python train.py --n_head=6 --activation="swiglu" --norm_place="out" --norm_eps=1e-05 --attn_scale=0.177 --init="orth" --init_std_o=0.058 --lr=0.0105 --lr_head=0.00689 --seq_len=512
Each number is 128 + 24 x the weight over the matrix's rms, rounded and kept within 0 to 255. Layers, rows and columns count from 0. Numbers have three digits each.

# layer 4 MLP gate, 1024x192, rms 0.0659, rows 935-1006, columns 0-63
131147114106133138157131151129121141128130138132106159111136103128115121180130118149148131175179141134096086122172140128156187108130145132139127127124099131148137110161098126108142154143132106
166123087124113160152127138114136141128112135126141151155170115116105137179090138132131185099103098108149105167121101162176101145153101124201132140143147142149139148148077138160132134122124113
146116133129129130092115159125126088112103078117104114126100126108130139113117118096118102094111109167118131091109167133139080178110139123110109164133142136099126151138119132103074131089145120
152124141102121170127158123126104137104139140128136090117108126125128146133139119134105135099100136143143159139140122146126166172109093145100145134089119149118139137157110154110104137133118122
145116120136143120178140154096173077157109099096120158121118148148126143109154129119126124158116170127143134140140137132160108150113116091162169177167091120134156170089100119097135101109141112
129137107130129119154143160155133135179098136077147109169109134116103147141152123112128104114143135097135091126107167142119144079153115105169174152133135111125148122143119116158126103143164137
190093107154098109146125091108093153129133146101119111153146106105091091143166107144150097091121134073161112116137125178115112106148165163099145104132149132157129150098116179147117128119134126
137136175122146111135172113122083132138129082139114102129137090136188111137166105110120097104135129108133108114117137117084116086144126156122099145171142112132144111102167092116109141142128142
085135110110134096164134126143168107118130095117177165154163160117116135138146131106099155122141109108108090165151153116098120111171134129081131157100118123081112161141101079131147124142115110
145099135111132139182124156149140092154140139117113076172138166096135127064147150122130113124124116117129166163105122183120132153111072099115139103119115093123131130093142087128137160126141124
139130197087109136137164149113145133186128143140130121113143162146122176089121174164146142088111176136141163132103133139140090133151133119149122133137157134098140141135135145135119103127146095
144085147074146132127115122139129125110118121105160152101113078166135103121142128085119135128187139102141117183129149070152121124146142110097108108151160137083118128113131138128132096128124121
094108140134137110125117107105136163138089154093113139146132082143125156138126131111115104157164134089156088164151146145119133121183090153126152145104125100091140153156127124139137151132145129
114120095140160142134122108109129138095159112146145125167104111155126117120148179136126133124127136099142116091134112120130121140115142119074134148122117138120096149138135163142135089115143142
138125105115116076140169177130119112099125139129121178124092131177125152127168184168131174154140130126139106135075127119127152129156164101147101115111106120131137170139114097163132153144120131
123104136129101165195106160086126106116141130097121077080150124122134142130117158113124156133168092093160133147100132119085134126112144161105103117156157114134128143095117096157117156124086137
115139119160086138146127108148151142116095151139128082127138108096155093120086165176149168107141137116156106117114136119128154116123141102131131087126136123137097163098128134111170108133130113
093079151138145116141114115118161163106116103080111147125172163130086142158083157136113117106115175136127104103100164107133151101108206157112162113135093116133088153135121112087185126091101111
121146172167172165129132104151092170148144093140097175121071130122132152083170081137090140098140121166146126076075150144184141103099100134124113116131131115152183098139067131112132102115096085
140175126070117109159102126159149132171093147130139100106084106142109139170113130150142169113131195160116107157148124143106119161073159114184142116079129158129120087143127154132151154114096140
109120121136178154116105134160125123148157139148170138136122118145180125158088119125090126103120139118144129126148109087108133127043086122139124142129110151130151099113128147168168167149112118
116141128102114086119150144141133128109135161142149120133102114101107151140163171127089139112098129120113128107113116108165126094116129147170108136106152156148091110096120125129090116124128147
126099140106109160117130121109162144161070110121154121123062169146133160148143106111128136144149174127138136129124097104171116144102139140133150129100155110166126088125160163112154127149124091
134130114137117093113133156117102122098116110145113128165128115130084152128135127132126123142150101128148167125128173164168134085139106111101155130087157131134151109094123179160124134139083119
119122174134140107147106165176179123155144136127140085147106135129180111079133104108115129076151145121116131132131139164094134163140087103136138144178161079120127113144106138110132132060111054
125160108131174115163154154127112141132123120105139147139151116100147142123140142134114094150155093116097147104095124122119139159135151169157124105134124109159154151112114155121097135083138166
161133148134138160128149123167148091092138114128116114132151071136142170114106149112158110184145174137115114138099114128084110109164069100133125130162138111127130116132094141157080132114146092
110131127124137110131123148120074141133120143082095096107140124141116131110153125136144109131131116159099130113081109130104104133071137100125179110099139171155106112120133144135125138116126130
118152129124112085159089124129147100118108122064087164147119136141141170166131138147116145090138172165133137144192120153111188119178112147130106093118180098090122143108147128147169118105103138
126144164136128149120133148094096108124112138139100134139141096147113110107110133161070148123110139138084125107129138093083090123111115137147113130158129145095155128148144190120107147079159115
144105164110109141175142114128166145164085122152123118124122158117161124126105136101108140147138137132138103103085135140154145104162119133103134144097137086134066105102149113145118094098113117
112114096101093115164127137156150147132126164122125145127123134141151107099139116111142112126142134130111127134123111089168123125115132102110117112138092145130143161111154128169144124105126119
143110128148119111135133120106107161158092151097159109067142095089158076120097149120136134164094118121131093144115166096130143114105093121145183122156132117130133136102142149124124153115138121
079123156131113137125116108125154126122135141121087123114120108109111116153158124130091113133151135127104118135156122134137124136111114156143132090137160138109182157132116157113134119101139134
124181148134115086103098127141144096096103083087158146166119141093131147127096126143160149113129122130092109166115130138132157152090161117169161107131185097119114170165102155141133156103147150
145151129081116117159164138145089116128121155122148153138158085115169177101122132127133134127171131183111096115147117135124159139118138104118144133103155184122130162115125108177106130105096127
121126105158121147144083137092113128197136108116155107161115143130102131153106205140161122108129105110119124136181114106159177144101148131153124143125107131145132125124145141157126142155136137
167112132147129121126108127133110151085139161128127105116107168125151134133163139116112099136121134132163118155141111095118128118127109124110117136109126120131177154133122176111138116126133144
135126116116119138149123109146127093152113097104116151079135128129174099114196128128141150133161104086104121152109156145164090134131089123152115113108115111108116083149162143152098148104100096
132116105090100099123151151156110138120129127079108158119146123131112102134126094118099098130140134173129138132126133120100119115149122105149124117129136167112150173120119131099152153145138173
094144123126135152115162136125071125155156081094104123099118122100115117127117126125111137146111152141132110163108128128133152165174195120157136136101125116107170121100132131162125138102132148
146132132141136119107129158116125111111166121146128107090101122096187097138137074119135167124117123149121133091159103139153121074155126116059127162163130118145136133133144122113150113130111083
117101155174095154133122116106124132133139103132125109132095136117136106125119099138112143146139143154127117107104146148139174122138122097135133136119161137143150126094136102135154124103152141
165121120125131105138101130139165089161141142125158172123141126122117089111167142145149117117157112133129090164161133109104097111147111172115150164131130142135114127105102128149114110126114127
103152106145138140141120097126119104147130136105102130142125114127155093186144101141128167114177097092116155085164143144114099111160104145135115099175150126122146094116054143126142100186145151
148165139115130097123152118125151104125097108060120141140071129144147111136127127124121139139136166110133123101130114133111101138090147156108124140135129167147148133149110124143097128094148128
120118159132131136113154144152104146135102132146105107130162100163120193140138130115083143115141138097135111155097115160082096138126081131086115112169143085125127091086146120127139120123174114
104180161096189127118140144118129147144130139114116150157162097104141116110156145115143166121153106148129124144070108136095109122086097130090125147151111169104116051143152094142114128119110113
105111104104158116206168128157144103136127148113129130091093101134127096121168113125111106080159094123146114116097171090116111144131157122161145117153132114121136136123122142152092105112167122
111145135128143106152134136104126125087170099145119116128126132135153139128124105159139142149136141143132078136136120100095087156144132110115143121183160135140111151089172169098116093147118144
135149119135143138100140136134131117133114139156143125105113124056129137120128137144132112127137162127132125156175133130138131147169122146116110104106098112129120114123103126122093109072138123
103139135132128140147131116142097133165117107121142158156142152164122151154123120075110121172129087092125092129104134159092148113153153141145157158172122131140133167125127131147096101154118154
097168134123146119151116142145130096126102135145141104155140083100161107110143146149148080104161105103137131143120114141123162128145150107130146128130158081112126110150125108111140138074110159
107135113127158140140126133104140112113189109160132141127105107154140154133148128118131147154126112112081127113171118111184127157098099173124124092124156147155129099135128119118129149167110127
128124107086118140141140143166100139092129123108150152142161101121137164101121115129102125154160108126148096120084110163139088176151110148090139120122113114112080171115123107148149156137167110
123133155090080151113126098104110139136085143122133144154089163080165070110106132139123086153104107118168097135112146143111113098073107126067149160129097127127121170064119141125088101139138106
111150087120147124131133159118131084127114127122178108134130157117143056144109164157149091122132099114134115139138144119119139145091115141123100114110146152154129147113127116117136136125114147
158176129112153168149138166132104140098136134115120135115150147138112163143126130107119120095172100101083145141131098095109135140137157135155123128149119169159123138133138103116078130138133118
117155139157140106118123130099137131142125107131138179171149118151135131130110122139123148113133153152101149120106134087145175130136127129148097179147164145139124119143145164097124140094113126
129082120142115147139110104150096116099119135156127116113122171131131133113138110156157137143106149094193096160133147151166150150119142129113150097101165157132127121172135175127111139129130116
123119128120167101141171172121125123149106133095151126158125118155116118101157132106098106166135148103159134125130112151137119111154114161089119133089131101060190155098088101107143129153168134
117127135113116114117106099091155136152098155070165114121107090128132126163111172159149119134151094162102062158112098107123162165116110147169090092112192102138133140159103140130145135170151147
109113156134124088120121126133114147173103105161105113120075116115124190100133150171141099146135152122091117129133104168095074137116127096152162116146105155150150137119102096105165105139107146
104134111122173117137172148109132129123129168127104136106152126116149129166098116127116135162134129131096141150139155103145106139093107135099152154194194157128107137145123143171161124125095143
096116155129126124105135108115135143119153112147109138111125195117082116133124090117112155120157145206132105154140099135120126150124132135157174163132137159133186121123127137112118116156163168
155155095126168101172107115129086106158076099110144108170105099159173121082133116120135098118082126112123118123123118135164137108154113101131148163153130093129137071094102134143125171096131140
148139162126114149165129115103126128159117140114125121097110154151106117178109088148117139117094151129158114164151095121184146099138103171155146129132118130120147087111129137157140141088113136
103114115136063136094142104107096102127131120109130100120122146086136135149118105138122135124139182136093152135087136118107112124158129145133112111113120129149108162153124146132130109174142125
112123099109129129110144092174124138105139141118110149102098097120111124127131148159101147129144132144133137180099108126171171127110126153171110127133180184120117168138138143056145128108172137
157133138161148150098139154147082125134148131150151113143170099180132149120158164135142159106154126141139138114113109138106149114116126128037121146138130125119113175080150102181118136162106160
126131137160115134120166092115112126154120152119119125142151117140115139112104128113094118100153136104127086165140152124123117095128098151111160144109136187125110144091098138122105142134155102
114159129113124153118105110115143088108126074086151178097141128169089142128092127177087067144160154091113118181144113068146123128091145162151148134109136142154155150166164095101137099113129147
# layer 4 MLP up, 1024x192, rms 0.0677, rows 935-1005, columns 0-63
161165134137111104101132101137107074118120110121124148158119115122129149136122148187153141127092154118136136190130180117076127133098141121150124140144158118121138114140115148112111104072106089
143122143139139095150142147148124112145115147171150076134114135123128119129134092140131140125136099156154162113058164136104149118113148076118136150153150139157118122099106143143116157140142143
166126132167098118166111161088063118154119085123139125155125157128130120120157086170124189077130116106108075147190117134137135065095173102118150160120137077145109112138140089133092127155118123
145107128106129171163175141088101151110114134126116103103078136107138162115128098125137140104154141157128128120134103160093123179085137142128143127107109159118143135098123180097136155138092113
130105141124132151127146124127096193121121126135148122137075116156151080142135090134157124082145091128162127090128129120146105133154137133087113132108093143173099112126131096143103132092126149
098131127105086160067096140180123119096125119136164110146186125121113116110126105106158142126172127138157109115131141118135104140128077125103112103134138090093120127169131119143149138124117118
148130141075113104179080132138119131098121165144085126156121153114129112122156142125111157132148147108109180161148137128129109162159139135139155102147110118086119111091134135125108171160119140
163150118096098138088125157147165143105094117124148173106138151137094130142075131101168128126177126127158166151131137130144153141083130087134132126132144135126103130146093137165148145119167130
125146108129115173139127119141125152154112113131147152108113138128124129139128102162175129114110170113112144104134118091118111142129151105117118081138121130147176144171146175106117089136128138
129120102133118146170140098143094104140114107123165095149098147127141084107132137139155102074128143112132147129123102122109147137129110122086172128142122093129131108145145165105132101141114113
122105118150179127145112139122133124134111176134103158133096145104108155104148100148139142104143099141144128136129131122154173099161159108100117160160159137167126138096130123142140146092084118
127119132119152153154155122100124123198118139139149138134102125088139142137120187138131100182079103118138099145138126079147131124090115132155076141149101159126113130090149132124126116112132109
113165102131112148119109182184123104111134119151124142118152153108107114123107137120143153117101117123161131131141094153141122151083155078129135097160138114147152128106148130091120134092136110
085154106103067174139125104135134132108136155099143093090121122143153061144126121126143098143125105133114143136092156124202128136143143127148126092102107102140114138115111106122137144155145080
146133137117148139145109129111116143105171125135111154142122118152090125128125139129135168123134106144151106162089144133124127116118168146118121108140125117134087169121100133110153141070127102
162145073117135130135127172113152122126147106124159145113147139099131136136169113170122122124123149107140119118147104113139121108153104105171148111124109113111110141164133094142115122146115098
140139156156139130134114119133095150093082151111158114143139080129141070114102155139138097152147131094127087077116133125119134103116132109121107161142098135124169188116120111074134167121141150
113109136110134150102086080157111121128090093124159133182140141143094144130092138136124114207154146172161139135121145124075105147157115145134155144067105099107117112163098083149131125119129125
107135114112166153158137142193122101118118085109135133132153149151118138150087127137140123094136159113163094107129119110121138173144108141150122132176153149122112163132148123132124131109111134
142133146132153103118128130176102076093126120175171141116125110097111125120161103134130114140134110115074171148137084136114144173168143167161142148129117149108135112145132135105134107119134115
105106134099128111114131123146090157171117105096108132088139112109143111135092116153111136169113155104098154129150143147175106126107175110147115135146084109175133098122132102163081157149130129
121123118146114105113111116127141111125131135126108142131130127164179081149083100151155132151148127116151122106168137115114141137114140140094147112155103100112159161154125123129119125127122138
099118148152089097155116171135109117150143146138130130133177132152136146150117147134091157157141173135132105138137159110093179133118147105098150121126130145143146146083113138097136075139123161
138129155115126143109143110109111118130114123143121135095145140153141135071135134156152112164139137143130156093123103121124103122121138143111112136165132161092082112105126137162154113141150110
140129099122162112131137192119111110114112127139115172110095110123089099143129096117158106107109163139091152115120127162158102097130195156132128124130149166192165114139131112150109103129064141
113123110129102144145112157123127105105169124144132110144158104133129106118141121134140193104097175147122148114131137130150156151104100094124109133110094136083122145140095142107164150172107102
102171130153090153179137166120143152157125116131089074109150094137180120104125113111114114126125115096128123172170136141122128101150074115095098086153118096108112103061130114105119109133116124
146150101147095098173136124113098130176113114113138133145157110100115118107153167112128120103127105127146140087112101123114083082113155092197132150135114125133098095127113125180111126108139131
158139111180129142147124136127136079106098156185104105135146141172122122165109173132130097159146104104121187142162151160114111123095105117112151130082125134115135126163118110165134128155133119
131118170142104122123133110117143128134113108123106143141130125117120092127119126146093126165148137089102163156138136111111105100123150086141155100112131164110156109129143158114120140120152094
144131115082118124122113154112087122126175162106107166144118118120110147134117139128143170117129095143103173107107126140123149096129180129150119133127121110079177115163172161116118156159118140
123119135122153131140116107168157107175144093105163138120125189170123107125151112124186108114177136169143120123170152098140104114133144138143134134150131115116115144123179114142167083129115137
125122119141116133124107128136104111133141113159139132172120125147126111126128146147161157175115143128140141135118163152148132121156118116157199143084123156114108133115152130138132101088143148
112124121123113107159106108113132117145150140092133107138110165156076134145099150154133121123139119132109147150105118079110086131112117102153112148122127083121123128156136144111132114118100175
124145172124161149119131117137065158089101143137145116154088094105085143118067124099114158123149133122125144110102175100073147121129137140165101154116077098146127109081105113152100108154091158
135107124125149175131147104116188161118169129111109111125105126087137064132136117144147088129154130126150126128101144150153101132159100141117117150157121124165146118119156123136120134103154150
100099113078089140132135099126173162114173106110130140097128116128139110091176108105122133128131155156119125129101109151104099130104143119112088153109180150146136108152117110130136109133113135
081113151137121131171142124155116134133130101167145119096133103133110155118141132144170128120125121121125121106135126151127130144118109129143144159121148114150136134126113111136125142117120109
119134134138133165131082101132101124127113109123109099099122133129174104196161117088118118130125132125090115147116108153157160151116125113107104138085079116159088073154144119140133124127120091
121135109165113114161139133088134123111121108107121121137132182120125152133136092136153129113118075128131121114155134145115124174126128127121111117113119142106118139136130139106099127153125098
134113130127095113113132134115114127155147101152124094121162131148130137127113103127112111076148150111146121158109101145116141078151129124104163104150124131101123152110140107122124144137153105
148124140104137140115143113079145131112119136143112137117100137117136136134108110114106099134095127137101167158143132100161131177174136122150141106095153075137151111159085151121141090144172180
129108159073127138132128146140097133093099102156137091136141122129089110144104138120142125111119125119139119138119100144138138097110116144134065099113144157115142149105158128168140107136147161
135164135098120144159109115140148124102144153123089122126122098135155156119143125187103102096117127139098123109130082101080115190158120133125176111110100120127129140125117111081080134120162099
132119143126152164122140063154137139129150133112121149143143130096122147083129132137146149126109140143131095158118144117092143152129063130150146150154140131100148095155116135142116099162115134
143123145114112115147156098146142131085126156169129161115134144104085108094156125144089117125126112135132144141165151123131144128122161135138146123118099106132123109133084119124100125114126116
123173101106134135123071147141118127128114141140131134164153121132108109135178095137110116092104099139125127140161126146088147143105088115103114158092138085137166126113095171105116162080156133
123123143110145096120152118135120120121130148116131121111085132101119117184125108133121165162141145113154163124103162060134113125108203101124114093151123097097118130157079147154114128168118146
110144152081079110086104149113102130114145138137141089134142119133118116159135111164123149136144139132103138057118110106144110180149113144159128130144099130117138153107119117088167123138139127
088155095063093118135098127138125125151119130109139145136116119093166128130140145123144113120123137121117108120126151136104118145128152106144135090169107118111119158119142144152119124091155107
116134120154129124135147105113108139119111115083098133094117085098139121139113154112124081117113146125116144138100123167116098137108129143143145122148105133132163118126181114133125142141108113
139165103125153139145135117108120155086162092136158108090092111117170089090142174115157153084139154139141139125106108107118103132134130145137166127152100132149135081091157111143100105136130119
135087102078100171101152181113125192139147148110141106095127143176159106138137103100144167156094142103074114109145122105121094155105159101175079147159111118167132135114158127153103076161142108
104140150174151072114099102135079131103121096155147085132159142121120160131123109144136113108123120142166127149112102109099167095138104112117121137122129119120109138087120168159133126129117090
105133118121156156103070103146177124111130073150116145118105149156158110142134137133130168128120149115105165100110181085094120130112170117088124129132125085142157128095143165147121113127114109
129145081114102108129103125129116146092145088119120149154119121095146135116119124146137109104128126125068176137129076100102142101151123103196147164142124150125109101122119126094132104142162137
124125138166171139183136116149121134141080153102106090190147131156089137142093106121127117130147132106130146105165138112086126127129163128098153161135109115103072124148112128128156127128094145
139062120174160128122120151119127103196130137068151077134134115093121123130115153127147144115139109151143121128126156131140157176116135142142107170109100126117140151127164122133112115124137146
173116166130126165087163129169098096084116142117123144097146139081145145127134103106130103127114138154144099096137113143133154132145114120135174103126133162132097130134108067129154099156084163
139131110123125144109136143110146128152108085103202111129091116118133124144093116118127201141148162148146157145130147134113125119138158103121187150109140112139096131124141116160134122090114118
152159127118150124120160124125098139142136195120074145151103157072135154145083080139165177128101143138153114126145157144142124105121122130125114111109104167206113095116092166149125205129131172
109062142111132122104125130160099132175152096102114147157146163112137096150111141070151155163092077133133185088080071097102129163129143184129089112128125126097145084109141133101160137154120144
094095162132114122162099138142123149141179131122134140080090102107148100147124137130122104150106134140147140104104112167145146099110188118171107154127108123096125061144132115117133081109165136
089099113116136153140160149146102144068150140179141184110143180153148082145138135092141127114080076100122119149114141079159156111110129122131151102152122135130106130114123136107102122109139131
158126112074166132150123138149101083119138103164108163118074130097164108133102075140122132129103142139121149145154111122147132129103146134161083141143129121153166166191106144178097143124129103
112084128101096161083140147091173148122163139118119123109140144108115174187127144113098165145130155127104167132120134111135111148102171181135102118100121124151130184125126086106142088115096092
142157123108106164097151132141134106156127152132119179156119165126109141151115100121112136107150118094072147156139103119158117149150085112127151141082137146150109113102136090125101114090121092
089134097118123145117169152133102125103137132107136153111100160127112112125143126128130123151181165114100164122133122125113087144129170130183124094102108120168150145162111150142144104140120168
158101167131109107088124102101111121111125139120129142070129117158119146152090143141113084127117117125161077123108115117148124145126102106154135109121153150130146129124128121131130121126149131
147131109158118136115118148135098102147156120140153135131143143110092132109124135110131157099148111132124136130212133081117124156124118093099158144173095128080123120134108136131107130143132143
134135125092193109103122102144090157155119133160152139141122140136097192107163129111110133121121119140117094115109134165152154135121146139122110108099096110164135139100158123111147121112139105
# layer 4 MLP down (transposed), 1024x192, rms 0.0668, rows 935-1005, columns 0-63
113120149120154164123139162119165149101147135123149116136144115110135071102140103095123162134126083140144118113120136097134138124107126119124146168156085113150111184135126114141115102152147196
126071116126181102153114139129095144114118129162166151155153116147099090147162138114142162173125162114190151099127204086096127087119126105156135150105121156111134123111147152065098158107133149
149185095173102099115143130129084144099115128134163175099130154125113125149128134113116106127182120114158129109133085140177146131126130146143126144223150178149118119130133143115113176136159165
162159111099163164190153142105100126151141147107154053110160193177109108123140120122148146082105135111086160129121105191139125126117123153110136141138162104134119114099084159156120130140126135
089104167113138129115180078152140182126092108180114131150111177173122089145144099123166138081112080140117130064135110138074098125115148145134134122162098120150100095121108137107124143143136148
117138152135089150132134118132123159109138153117150106150121125146108135126072153108101126090129100123129123155152112128123122113127085127147111110147132149167077097138118093123123105126146154
145135172118116157117135092119138111103145133115093099129135150161074106139172125155133153097089121146147135166111144118126179123166118106159155176157120117126108153115110123168124160121097109
113174137099165138124130127148158135113099124127164130143149131136111116140106106113087173107090089129153105101158103164116122142106133155156143151109191107165113138105157118135121140149110160
127099105139119175115116111114084137165074113095150091156115069133133130125064134142152151148076124145123132088102110164153136111111149123066163182125101148142098130107144149139121165111156136
141125135147119072139142100072138121151129179129137134106116146147078144111143151119169151123099160124092105125099125066114140091123157148147137166149142150119143084135134078135101104120118145
128089119049132131145115134116150104112094138144156155146096119137120115146097164125131096113154131123109128115159132135130140099137116086143142108146132117075130170129154157142100098122165106
154142115082118122081136095125162130177144120154145133117155150110134109178155175130157092127116133088110090154113070123139116151100133117162073070136089162164077126120158153118059175144076150
097122137128088100110126137123106113133098174113132121128112134086125101113130145092172112162136120163134141125128106122100109120058114117184124162111152079148133130111120121156133124085129162
167113126116176133108099122100094125161160134128090161147132130130146144110087116152108151123141131136135160113131151160126118137135097141106163139137137102138151147095102130139108107148126170
124143111082123133153138137119127122155120118111142130111113112095107115123130089135148130143133120126091130124142075167142155142095131107155098156111110150136104122114116153110098117108156129
138130127163130123161127129110139106074126155100149132112170111151160120182156144117100134122151130119148097156154148121125125142146137172087130129158147121172156112102113116141117164103116146
159117135160099170148129170107174115140130099171135110140095170133142157147144146111117163130124148128120125110125117108096149127132166098124111148140145154135124101123121126136136125103136128
109153094122161131130135157117150130149136135128116121098124110167142146107101148160156142148104130122114156145102093138115118135112130107136108109084131144114176126121115140107120152122112157
109117121164161138143128082127117150145140115087094102162163135109114101100146108121088151106163105166159123115114141118117106172099109154082110134120139147089152133170129146132134135086134128
144120110156069097141138127165072120124132098158135115139123159162096136156123098167124155105100128102102099112146152140127166129113165161129134155139108145133156139126112127103093119160110102
077135135106175157127099188124133130129174117125153150155139127110137175118076053135080138132115133096160154101171126131151110167120143133120113113117107137124139153079142085121190123145131130
093086118149149123121116128142101121142148128076100113112136144131092119098172141123135053128106168138115112114080127133088086101158143116156152123158136089162088095119124156089123124132147100
141098139144100134103136129126115167099082112147105114062107148162170122170137112120110126143162133130074139143119129073131121105133142122120150140089135141129150125090151085135145112140156130
165131113163098149103142144101084146124137152118113117120130062115133105120133129122138118132144098107155137116093112106133147119115114126109199076102136116104119118150091139108146080139115148
118120162144126132141124108103110213123101087121127119080106127183122118140144118105134135146124121142152075128124127112094128121123140132112141096140141148140069097130155127119118113145095132
158119152091140114152133107105122079124098111100183125128133101114137126120152162114139125122152167142121130123161158137098141154102132097156128075132127161112112105138125084110107124160127169
131100115092089116110127139133145127148119126115130133156163141092096126125142100096109136082118121129139171132132132158118127156079139141140167128115109131140137160118129138142149132138147148
115104136110118114136188143123109144147109162101159100116138109147128159146168090153115155123092129108068113095137101167078108141108159107178140088112118136155129141127119082115148123144127140
135149135093128168113163114123112131136168123158142151114150135127124137106113070083136154131158175147136101115118128137185135141119135146129137187137091126128145129136110108128124163163099133
148114116134131134117126115104149128146136131122123108135091109152151116113147108153134132142133115090130087158133108169153153122152142175096121149131129121140137152133110083176146097105123106
138085084120155125137106118135140120119187148124092105134096136101080127123129086110145111113124133144138100103116219136133131117129135160102140128153135156111126151118151152133090161110145075
083132150174123110144122110114106106156112133160127093115083110128154076133141132113176112111168121171115108109114118132117138115124117105099133116185108163133177128088128123110180124113058100
139171109090137115097113108133071130144108118090073103137142117150124139155122152125131122132127155155111143174148134112127100131130145151112124134104112081122124149085093147120122097106125150
183135111140133124110103116149103114149126129128151169128117144125144141106106130148126079140138137134124138153150159121185151107139193113128153132141101144177110117123136102151100153133100093
178121112127127137097149116141106119105098095127106140161101121182138133129075099128089144124119136132123149145126143095116144155125156157105120113105095153123114150169111142133114150153135099
146180119135129120135110151157115107131125091113150162128123084105145112131131105139096094115102088112138126071082148179107148099163090089104116109121145168139132148121101133149159136134095157
098120146146127154143152151132092128138189136107103130162134135126104137110129129168129118129114128145130110126183122137124129124119096139133146116090141112136138130143136139139123100122131173
142138186192108112119156100109092142116102123112145083112127137149138159120138137113194140107105086089146126162160142139117138112120155143086210104148163155096153121138155111153113121180082099
121148153095129119120110164109115118127128113119099104179092095157139128163143133154135103103139108163136087128122120188145143133158084138112166089154100141108116126143149114178152157178094124
165148133126145119112127134143161127133120102112104144092138096130160146157139184102115132136125110168121132125111149122142062149121117148134108135122117110144146112118137118095137169127125078
048128133119140160145135126120142093123123109143109142138115132131133121125176099113144135147155115150112128136098161118179141122168120110153126143152133134133142166097159117114142103155136105
105116129103143169111099099127099106119086117167125118155132117125124151113100123120113116127148122151108104135124110106160172144108092143092120126135119129150105140135114108129128130157149125
108136095149117080079148161140102099124119094161106108147121062052085141124162138112109106156140153153132135130104128131112187143134121130118145135142121182085101175139135093196121137136124168
166044095112133119098137134120157114115111148127122122121123120140151119091098081136113133155150117103116104101109107132130130135172110126112156119073087139125115122169156090128135104118099111
094133145110147166124110093118153112150103127150105147111118164096142148092090143104141125094122132121093139173116154101100145079072086113086134122125114104117147106176142089135131136141104154
099104158132160119089104113137126105116101129117129130114107153097132125185140156100127133107097169153170155102103143086088108137132096089131132106113136130138088126130115159126147117123168172
143110115158147082104118088175138100134118141104110124114144114088133115146155122108105135132118106127143145103078117076087097149137097134136169151090118105105141104157093125093144101076134133
148148152099152150112166134145131161141160122117130092158140122080187143100114122111136100096120171116126157129097112176093132134105097139109112120115131160120112131117142130073144147114111151
136121156152122132133132139116135085138048125109138123164129149102147102128153124149127118133122142123168157127080134107132105133155113123124156133089128095135126141096148122106145098167127136
120168132097125124154095110103144076125108105141096189128140095111140144120141096113178157179118072133165121180113128110135107131116099090132145093110100147106050133133115108189127128117135140
123091126132090120103075122140112119076147164125136093162128168136128123112111129115138071161157121103083145168110187159141143110141149127147087130142154078081128136145162128115102123182136128
119153085132153145130148161117173121111165119092159104114152111096097159119132137169110117114118140107132115114140148097090122124131094141102110110103140150133161173117133115146146139158155129
177092105154178170150140149158118088143109086155125131146152118152104119134119152095100110091115113111177108152093112133073123126120106168163157143110159115178111121120105112109081114088122146
137144132137094121119137165119121114124135157174190117109133107111157140108130093096141092178141147110086104135181119142122146103133135143121122157135168116138098133083123144101126138161104105
140135106043116155127125136115173114078134170112105133107141152123122124079119117134126125100153127163161105119084104159061125103104158111142063108136122139144132165166134155123123158098124153
118167134109156078144145161096121109149163141112127127090103099099089154073113142137120115081159118149114114165087112166107124105096112108164095158104154149148150117100096165114112132138113103
166106083066095114132118142132129119142118110151112151113113092120156144120108137119121133138140129146134138151103133152146162127181087114150120122108119198175171122160133158124137133161163131
135111109111143118136105130098122093137142170116108110155113147171130179150152085113098131154138154102126115131112122111123109121131105135111119138120112165138128110154107125104101119180119115
111149077125111146134126161119134111109131163172116127140120175089115135094198111135129149153131159122141146122126139118195165134108170083094168136120109115121188096120167154098155129126148147
140119128097114114126081121115131121121130111188117150087147193113157156141152104138127100146140116112105155122141105159122166143077125135137155141110162146167151096116136129109119096142093119
114089129136143097126109109103145128124137116160090117055135122104157111190157143152119144114108112157072153139094106120091121129148155120146140135140142140127139102123124155120102124130072121
134118134104088135123140108082123140126146135107114190179160134161093177146078146166112117126116133133135098171122144170117132096111147138139091155171150107110129146139128136169118126111160124
087103109114143099128090153135140091113186115132143098132141126091063129136128162105133133115114134129102131156105110146121153137160148131108144123108135139136088122102121139126139121151122151
137134137117121142115115107116097178143056103167140111115088146119124160120142164132160156134123105130158116091172165107110178161161162099117146136165146166156115125118129119130144124116113178
163097135134136128083107107154139141146161127116160132109154161183148141148129164135110109107099123107125135062156147099095167125130147134145084130123085116089146145110082156126145131125125118
142138120170109121190092133155079125138094140103145113142115124133122087134072102154141102088094176103113141136126090137113131103113137100120139092178092132128073087136122134116152102119071125
127102167068178114123161139113119162115127143142107121155125113133109141070121133189139140141093141082105161105113153136128099159134135097107081128159161079107125139147122110124109177138103103
140136100132152118142131121179098179136104134161111093096132148136100121132190140130085119097120132109108153141119151135097104097072092149104130168160142139122075133117097111154089090122150162
157158142110123145173115118099117114115102132140183139103136157111131120102164095104148080098128094131079158151130128110103112105103078098112158103103103115148138109122089155129123126145114156
102110148077128122155118092090119112123117144121139144151134115113104162144116085150125127116160161097138138113148098139140138131090147121158132117125100146113134100118161118112146170144127109
113134125133072139155125098133131137114132115136142134123148147128162085069123172087123103125170140095115136158149140089131117098130122136154115130148143114118151094121112109109158160126095122